Each number is 128 + 24 x the weight over its row's rms, rounded and kept within 0 to 255. Layers, rows and columns count from 0. Numbers have three digits each. The size before them is the row's rms in percent of the matrix's.

# layer 7 MLP down (transposed), 320x128, rms 0.11, rows 302-318, columns 0-127
109:103109112132140139124133137123096147129095115151117147127094165157106123169112115129151140179088138127145141144144159118121138126102133089137133133073108161119151115133120107143114143159092168160159131111128157090073153103154133107119113134158145148118155105109113132134165136195098136118088117172096128135124150118082137094125113094178164173117136143162125103145121100124136114096091
100:106105161110169123111128155110144105087170109111132136107143129141165109168131119147108114088114166168106144137122121131165146102128113125094099113146120127111141106142134128132131127117146176116114125091118086126119137105131125141116128124149123151164092122080125089110073122115094126101109147113142152133120109075133165060150100127154108214127131091150128129132106122138117149164107
102:116172120123139150120130100086126134151104087159162146081151112167119155107125117125119111132117130139141120147111117134173115109139130113084114123109093141114110091190186150117139121101139166094114146086094135152067155127123112125133099124161091117146136133132159163141164082147108112144099162107145103184130097114114160133133123117126145109166116128148105164155131127152143136120146
105:122110175117120103098116124094134142122156125130141129153133127149100154102114123121141166110133148179136085115116095129144102098165135144121159154168152097145133131127150167113143100113128099149163156178134089128176124137152114165103145070118094129103105096095123124102154124120144114099169116165104116107119095108110127146124136147148115128156089139087097123175123134145151076128163
098:121141137136185146131175089127052125138111126118088142154149178130133137104148137136154146124118093126136141153114084159112175155103116131131131144148141141127120115125152108111116114099125108129124117128108161125128081144136139108153151106106116161140132151102115104149140165131131149144129117133144124128121136133112141128106162136123100161039127072116175188141114110099132128182123
106:128151124178138099142111118147120124139131148112145105122114148153146137164096133073163113145161124125149101135148140073105117163115137102165147155133100115114125098090193124163103143114134150132131111120125148152142146105153117081130151101114106140151141104125121100111144176117122124106147128131151128110073162167108134126141092084161130128076071092162133154131128105113102110161138
109:123143068137082124161139138097150117149140083094140161135128134148109137113128108105175165106118123114126103129146081134148104119123136164125061123158129104116113103157151156132125085122146120111129117178112127105154092174145128126135112097156125133123115147072132089141150078137116139152126137150099122129100083113155170130102121162133129119139089125114156101112118136172134170143136
099:146111110139142145120072162098124156104127136108107173136113128118148136137102124109145115151113160159120141081120104108115108094153131093132121140146155128116060076144108117130112152157130128109149173152091148168127128130125112120125124084190083119138136161131121136102111148130122133123134125172150157146141126140130177107118129129136131202132097139077150129130112087129102096103111
105:142123142082127106136175094105115114175096129139137112122130188098125111111148130133137125151142139152195159100163133158152140140136116132128137090101091107137157164134162121137096124136149162123127142073125070104125170149149091127165140164105146107135154149122114137132168143117105130136152100129162157148119093087135126146114069157143109134123147125135122166138134145156135103135143
097:148147113142172127160134145099141118130186196118169115165126097137110131130107123105140136162126132140134175093152145115125122104086148137156130178152155141129121132129115115128120164093121126150121135120146144123134130128110130057113115158070127129126147138119114096133124134109128170100113144182100087155137117119100101133149096109080119134162124105145134102087131093157082107137144
105:124118095125123109142101092152126138066129159137127140170150132125107146126107139098112133098127156119078202165105137134124113134106144150124085143109110112139083143150140140135136095123141158154093114145194121112132144130111133101110135133139117073112099146130152132124114132126202124127138119109136102173162092100113107113142142114105139126180169147097127148159110126134117160126153
097:137089139131182160104120117156155099126141134129116151168160127167106102099141155156144150145104123108148109104153107131141136108110102136093165173121130136122126149130164158143132110140121126142100127112108116125151109104135109129128082112096135146172131130149125123150134131111109133165085101142140114140140147087182147073149093132077184142142137079143140134140138059155155146138130
100:181145157096118164093119130097125157111148138133142122103129144111153131095139150191117098085109109144117106080097111114139110094176144106138126122147090145116145161086128136124166166145123137137139138095124177133092130120136111125108120130125119153179104148126167102100124160093075141132157113121137154134115169141142122102061111151116147132143151107172141146133123106115122131110143
098:141162125138131132130144146156100127141133115122166109134097121159115135140119112106139100160075120136133118162052110107155164117133108092137141123086108163116099136128155114138141119127129169119120121169162107142075153134137108114146128140153114096116099153159113109101158137121155140130137089173055142118144110123111112152108169127149123158095132107102163164097179115136134127165117
098:128152146155093172125122148095122122139120143150123078122130132117143108119168123109122131135153127152111155126131120095137147136111109115153179142124153135075126146132166139173107098164114120114085166107140144144119102142133113156136102147121125172106155130120067141105101140129087117160120134102113144107139144130154137151115128122128119111056035134163136090132131121143140133155167
094:139131079131124133126125085146093121138181103122110108094097164135158138126156118079076086157153151140093127123098143167123137116065168134090135104125097168125144126150143161124084128134133185130099132109189084110138134142158131138109125150125151111149149161146118128121137116113123099157143138140117147128079161096161160123123103118107127149131131150103134145135159115124129105125124
108:113149097118087165131073087100129089089120144115095127113130155092115116123106115163116138098109176139163106128132144146139139104146145163138134148113130124137121162122050138095147107121149123112101159130147099114131140106104114136164100122141110131170123096146133132094143069129167119126156148108086138133187168108136143137153116102157118114126136108123126168132120138088148106100148
# layer 7 MLP gate, 320x128, rms 0.118, rows 303-319, columns 0-127
097:116138103115103122129070121107121103136099129122048118134144132111115166151111105142165149165116163118115104140171082127164172162094109138123128115130145112134105123149158130145139133086139150114119109124118124112119115156132116108118142139127120134112122070131165051092181112096090140124109134145095125096104134128114121106114133145129139128110137141159189153136147100130140134174125
099:115122155133132122115107137108164125138145143125140103170161152114149167150161111111109152124154159115093138117108103123141116139127149101085200128160120082163149095084132157145139141135145105144115113111118123097111113117120143143145097145117160124110111144135178115151125124087179108107164173134111123159110131110184093139133153096135087141105098096111114159125150167155146165144117
103:100123150108081096153141089084110109176129138116085109074120146121132122127168125152169131143111125120149130142112150121158125095125107140127160133104136162163122109109155130092175081100139113107146116157161151130125141149145063121138112111120104127083122131127159110138161115140124139101188138103101153128133160098115167114094125150134164108113098081087128111148137142128106130137126
100:116149127148137147154129123118118143174134110165104149202160133135062119171108069128143115145092146107111152118151118165115138108114143143121128145138103154116159103081133121119161099088121135105130138112079115149118126138116126112137157088134119121145165126136121132154118093144147177166124124151136158126114100140084120074124150123105135122148130136096093186145094131111155114123119
105:111090151118110086132140127131129115178110179175165086092129160143120141135136062164130110126114135147130141115106122118144116124111114144139174087094116088085156138135095179152189106126138120080138129109135163122114147123127095116127107156124140140137096175127129109149136135140145089158139109118126079105120136129126132164113150119157120122102144106140136133125087125092091154137111
104:115163127148125140126112136092101188118110148220149131127147165113126138087195112121119142095110129115124100131137083153148098161146125144109138121148097112133118125122101135130099126162093109166121116090074128173107117142133142126117118115133192139102125138141134108142145120157117134136136116161092104115130076146156133138119150140129118108128127168122167079131129124100119118133102
097:125096121140118163093137161080111182103089139185131134130127175099125154115130124151171132121112139122131080108161171155135131091146121144105147100129133140139177150115121151111123176141171146140132112113101113121109123113124137118162112116156112118125067152116147125131155135084112146132134165116115158160137108069113111151128108114106089090112134127133087114133125114103160154118099
104:076147121109115141155105071119125130125109137166142107121122180128126132138104133183142150145127155143146126113176156104092165126140128183130092144116107129157144147114119132083160113148111147105153125069105119085123093118138122121129100152115169158139111151133124097150190151102126152110149145139123146133147116125149093126099106102089096122141139131146080165119136111131173131129147
095:140135099148166120129154114164110162146125106133137102148141154119071131111108091128125130143118130093067145138139147121133096160080137100117102093140083118158148142154137125133177107117187116113152099103113157111119152132122122126078143108131153091146131149128127108099085104121163130097130140069114101127139091125124145130128170135128115124140149116150090121169168148080107106120134
108:100183105115150172084123068100083116112120143105125123125148124132065138117134085123171182136130132169112118138119148168111120171120120154093111142150136105159128114124109154151135131103123120155143146120084138106143107137124140095106132105160153154151129154124143119099145117115124119120137169094129094147109119141135091068122080130113139158129131089139115155154149092110145132104124
095:112097150096124150140132082130149156129089145113114097122109163127119100090138106134113141156115123093114132103113100148176096136102109152099131193128098129104136095060145133143139088127131124153146115109114138114093143154156167098186119149109121119134125108143178135135166112129149108141114148181117136107100131096125165159137108161155158144116145132114150090129127141156109139129164
099:137127134165111109070140142112095141118119127154147105145146112171061104160151100141133111108122162140121134108139125140108140135132077131122190105135146084130179124145110124147144135119189128130113083094122140162119108133084134088096122133124124125144100084134147134113153109084141127120093096106132146148126130150143122119146104091118108109141179096170129110129129115127178150122107
095:121146130160104155122184138144086136126161157150076138156135141123115114106102147149112108160130137114078132113177182160132163152112139138127143132109118181156118095091101097113138146154162162121136100102106108144125138130165139078134119073147107158133136102192140128097128147094125134100135145149132122141101096115155117137124123124105163126153111152132138127133153155128171136128161
094:092113105162176112114114106078133153128102097132122158167137143082143105134146097141159161118098094116157113139127091125091126113160136137091113108133138115057122128128135125158114103142116114126122145107158106132117103121112108100141099106127107153075158080092119114082132127170123147093113139127128128147121113115149166087142106116150118169121168115174117131154096161134126095130113
095:105135147123154099144141139127108157151153121116099107113122134090141133173123074160109090157120147123104166138142167132135129114110131147143160113136108121139149127146124114123157149137153131111134102135111120119149162124154098095129114152157140145092134158154114068134141138091099125121176132123126126109144181089134155106102101106144153158136093085119053147108159150066106094122116
105:122176156132136130141109055160105133132127123130098152119133135125144149118128107146137098149112144111138110102120153152141099096130127125087127146163087139162119133086110158114128130125119097179101175139107154156112118110130087130140110119173118112165097145174163125160127139155191154112153133111114108096176127099159160134110129136146144103166120155149109147115173100108147140117120
110:079119101135157157137129131158178093125101132110138106142150130135118126137108101155166107172143152100082137147165102171096144150130141104127202133123080113143131107096094164113151137142136113160108111106126127162105105141119124104162111094142102110072129132158121078143136116122136135109158096111117128118107147077105097116090108115139105117115130092113137160110118144130151136147150
# layer 7 MLP up, 320x128, rms 0.124, rows 303-319, columns 0-127
098:131133093143119126135132105132102125117138114163121129127109134146129119147135151124149143077135149132099127106078150084152221159147084113131141122130134141129126118121124102132144117122112147111143120136097134109171141167116065128132146098161107117120132114140182140153143104096119143129137114162150111098124165159083128113103119141123137214154116110151125089122117128130074137100142
096:136136122170106198093160095118132083124120104147126117122094118167086148141125153129123154092105126094172129122125158167145109140128102101109145128167157117124123115135148134076124129139157110153163161131136135119115161080148139096128124094138097149128104083112158152140150129146148149120099089132115137132122096150131123152104130136124123116124138150177122120122189079148108072118126
107:141131125133134103085150168167130130075130130127167122073125109113125100122115139128096069152136162099098142127103131140133149130135137098105140111144113202143168153113135108124121133147141154141147134108136135127093087111158123173143127126157082091152148147155082100164109121128157130145130152115109168140127136113172114111144100126115099149123159156132107124098114082102122109163163
100:099157129145123146146110096093134117138117201157170135153101150113131136137145129125144146129169149120110122076133136077069151092116136126120118129179109102122130111121129112179118116180138124158143103126140135151140160145139151141150084097105139141187106140117152140091150094091106130079127106153120158131123118156126110122146089110152151156110124118149107127152124140136116098149165
104:162113153129142089109148117130131194142180128110137133150109165125109131124132072154117131125095100161120128175111138115147130111118141124119129130102076117118121139169127127107142130152139149102106135106106097108116105117122150170163151193150158130110120146128120110162116103179116130115110159151134107115172155140087119126105130144101125123160153161077143137132124068132120172136099
112:132134131124102108122099120112179073103121132127144119142108143144135151126136134098143136115141107114146138164132090112101142163129155113155142080126159130147103145154190164120141088107103146112103137129138098111168099148132142109139119139148138135123169093102123058084169160109149104121143085115125118156148128128119156174102116115126120120125131153068156114113141166171135092140105
100:148130127163146123085148120086127138119119117121113128118122108106128098158126153158149112120077104110129111176133138134120148085107138183134145116090128131086114130177125148148086073166107089127125133162120075140146115096143155109091095134111142146152156159135140094150116135109104138144105181102147125135127130093110132099118110168101121113154112168069115119142099151134135112123126
110:152141111135112092147153191134124105172131094147099162146135140146116126128157097100120156127127138112129165160096102126164135129110120109109129133151108148143126137125134100139147161107159151143112115135106093135122161130085098102115108158129088110090123113133150149107120091228130100146110112143117119141118138081119175137142147150160152111100153119126160122128119118162091127132078
093:155091140145115119117096070142120150088154126116119114108162115105120105133151170122136109129140143104121153119076093096116163122121140119119154155164116167085141134129132087177120099158108120123113108136148123101115098128147118151132119075129085113144083112116124135149127067138118102086140110121105142125131164126059147150135134162123133167129149124113170156091134145145156132101124
104:118096117120109098117150127140171067128153141111111140107104097155169135125123169116144117125065112113110132097151115146128111118104145113129144120109125112102124156147138145124142180147142171118128103132123146124147151109111110118097112115127133100138149141156161076137120145182149134123141129082144104113105118122129178134149100188143130101077099127167118151136166082127179103100138
093:139111101164084111136102144125100125144095137097098123143125157100139119139117102166154122086108108169154086099147125136122134174139148141142091144105114083127189145125087119160103110130128125106168129138088121115150150136109137101139145149128108159167156054157113140090098075154119124145115122108142142130155139119121127111110126127125154120129146150106086147158140097088151105119127
100:113142070114105115157126128108144052119062117144094125111136145165121138149100130132148154138138135180113171160114143126112135145111152089151123112137118106150101140161129152116145133105151149119102128154145099113109118127135137158150123136139107089126172156150133055163109138117155156093126154137114139166160103123148117100118107136139115127132097154092098148151153124115121073133105
095:162141159098098144122146104140118104117117125139114185113121172102083110096134100084136132107121092104149073115152132127124091087166141160134132145165101116153168089131104131158122118140120099139124137145087122088134121104095137143155116137132148161103112123108127183156078115105146121125155111143100130135100118145107136155161139122136122093127145152114158140162148149173140159174126
095:160118143148163200124129086118097137141184137121124112157091117107110153129137135126124141129119101151106103116130117124139111134130127139130105168178083122123136130118097133145130157122111102203133119142141123125135113088147110114105121106135067133108145097132129117117114112118138144123113140154110087147161137124127069108153120126099105132158118102160075151102144107180121072110158
092:150169105165155126128135171093134137110126150135132107154142148171103109124164125150149129087134100137132170149080144105155148126159140135113179137156095075118146148118087115178136128133134117159128153120129131157098120143122149128131120106131156122095096096116110153118138117130118114110088109148116139131136103139118078138099124137129061151137145128124140091195085117183126115125148
107:111123158178151140123111130140126114129127109105148128127112111128166093135149118146176159134121142115111132162131132157117109122166147122103147114138061112117120117098073167137126144160161150141139141131120099157144197131148096115125085141090136126144113091106152121160084162153136128140147107120181149097133085120156172120142104125135137128119183111162143170134150140139151101118148
101:101141114157116135161187118114113134133123137140135124090103110160156109137145119133148147187136109107117150158076149119142092114102067141151125115127142156146163140171146132185142137097159157089119134128113155158095144116145120105128160118106125133119121178066117134135173133171130135127094132111183141118136136140145103181118135130128123134136108100132122103135097117147107100091139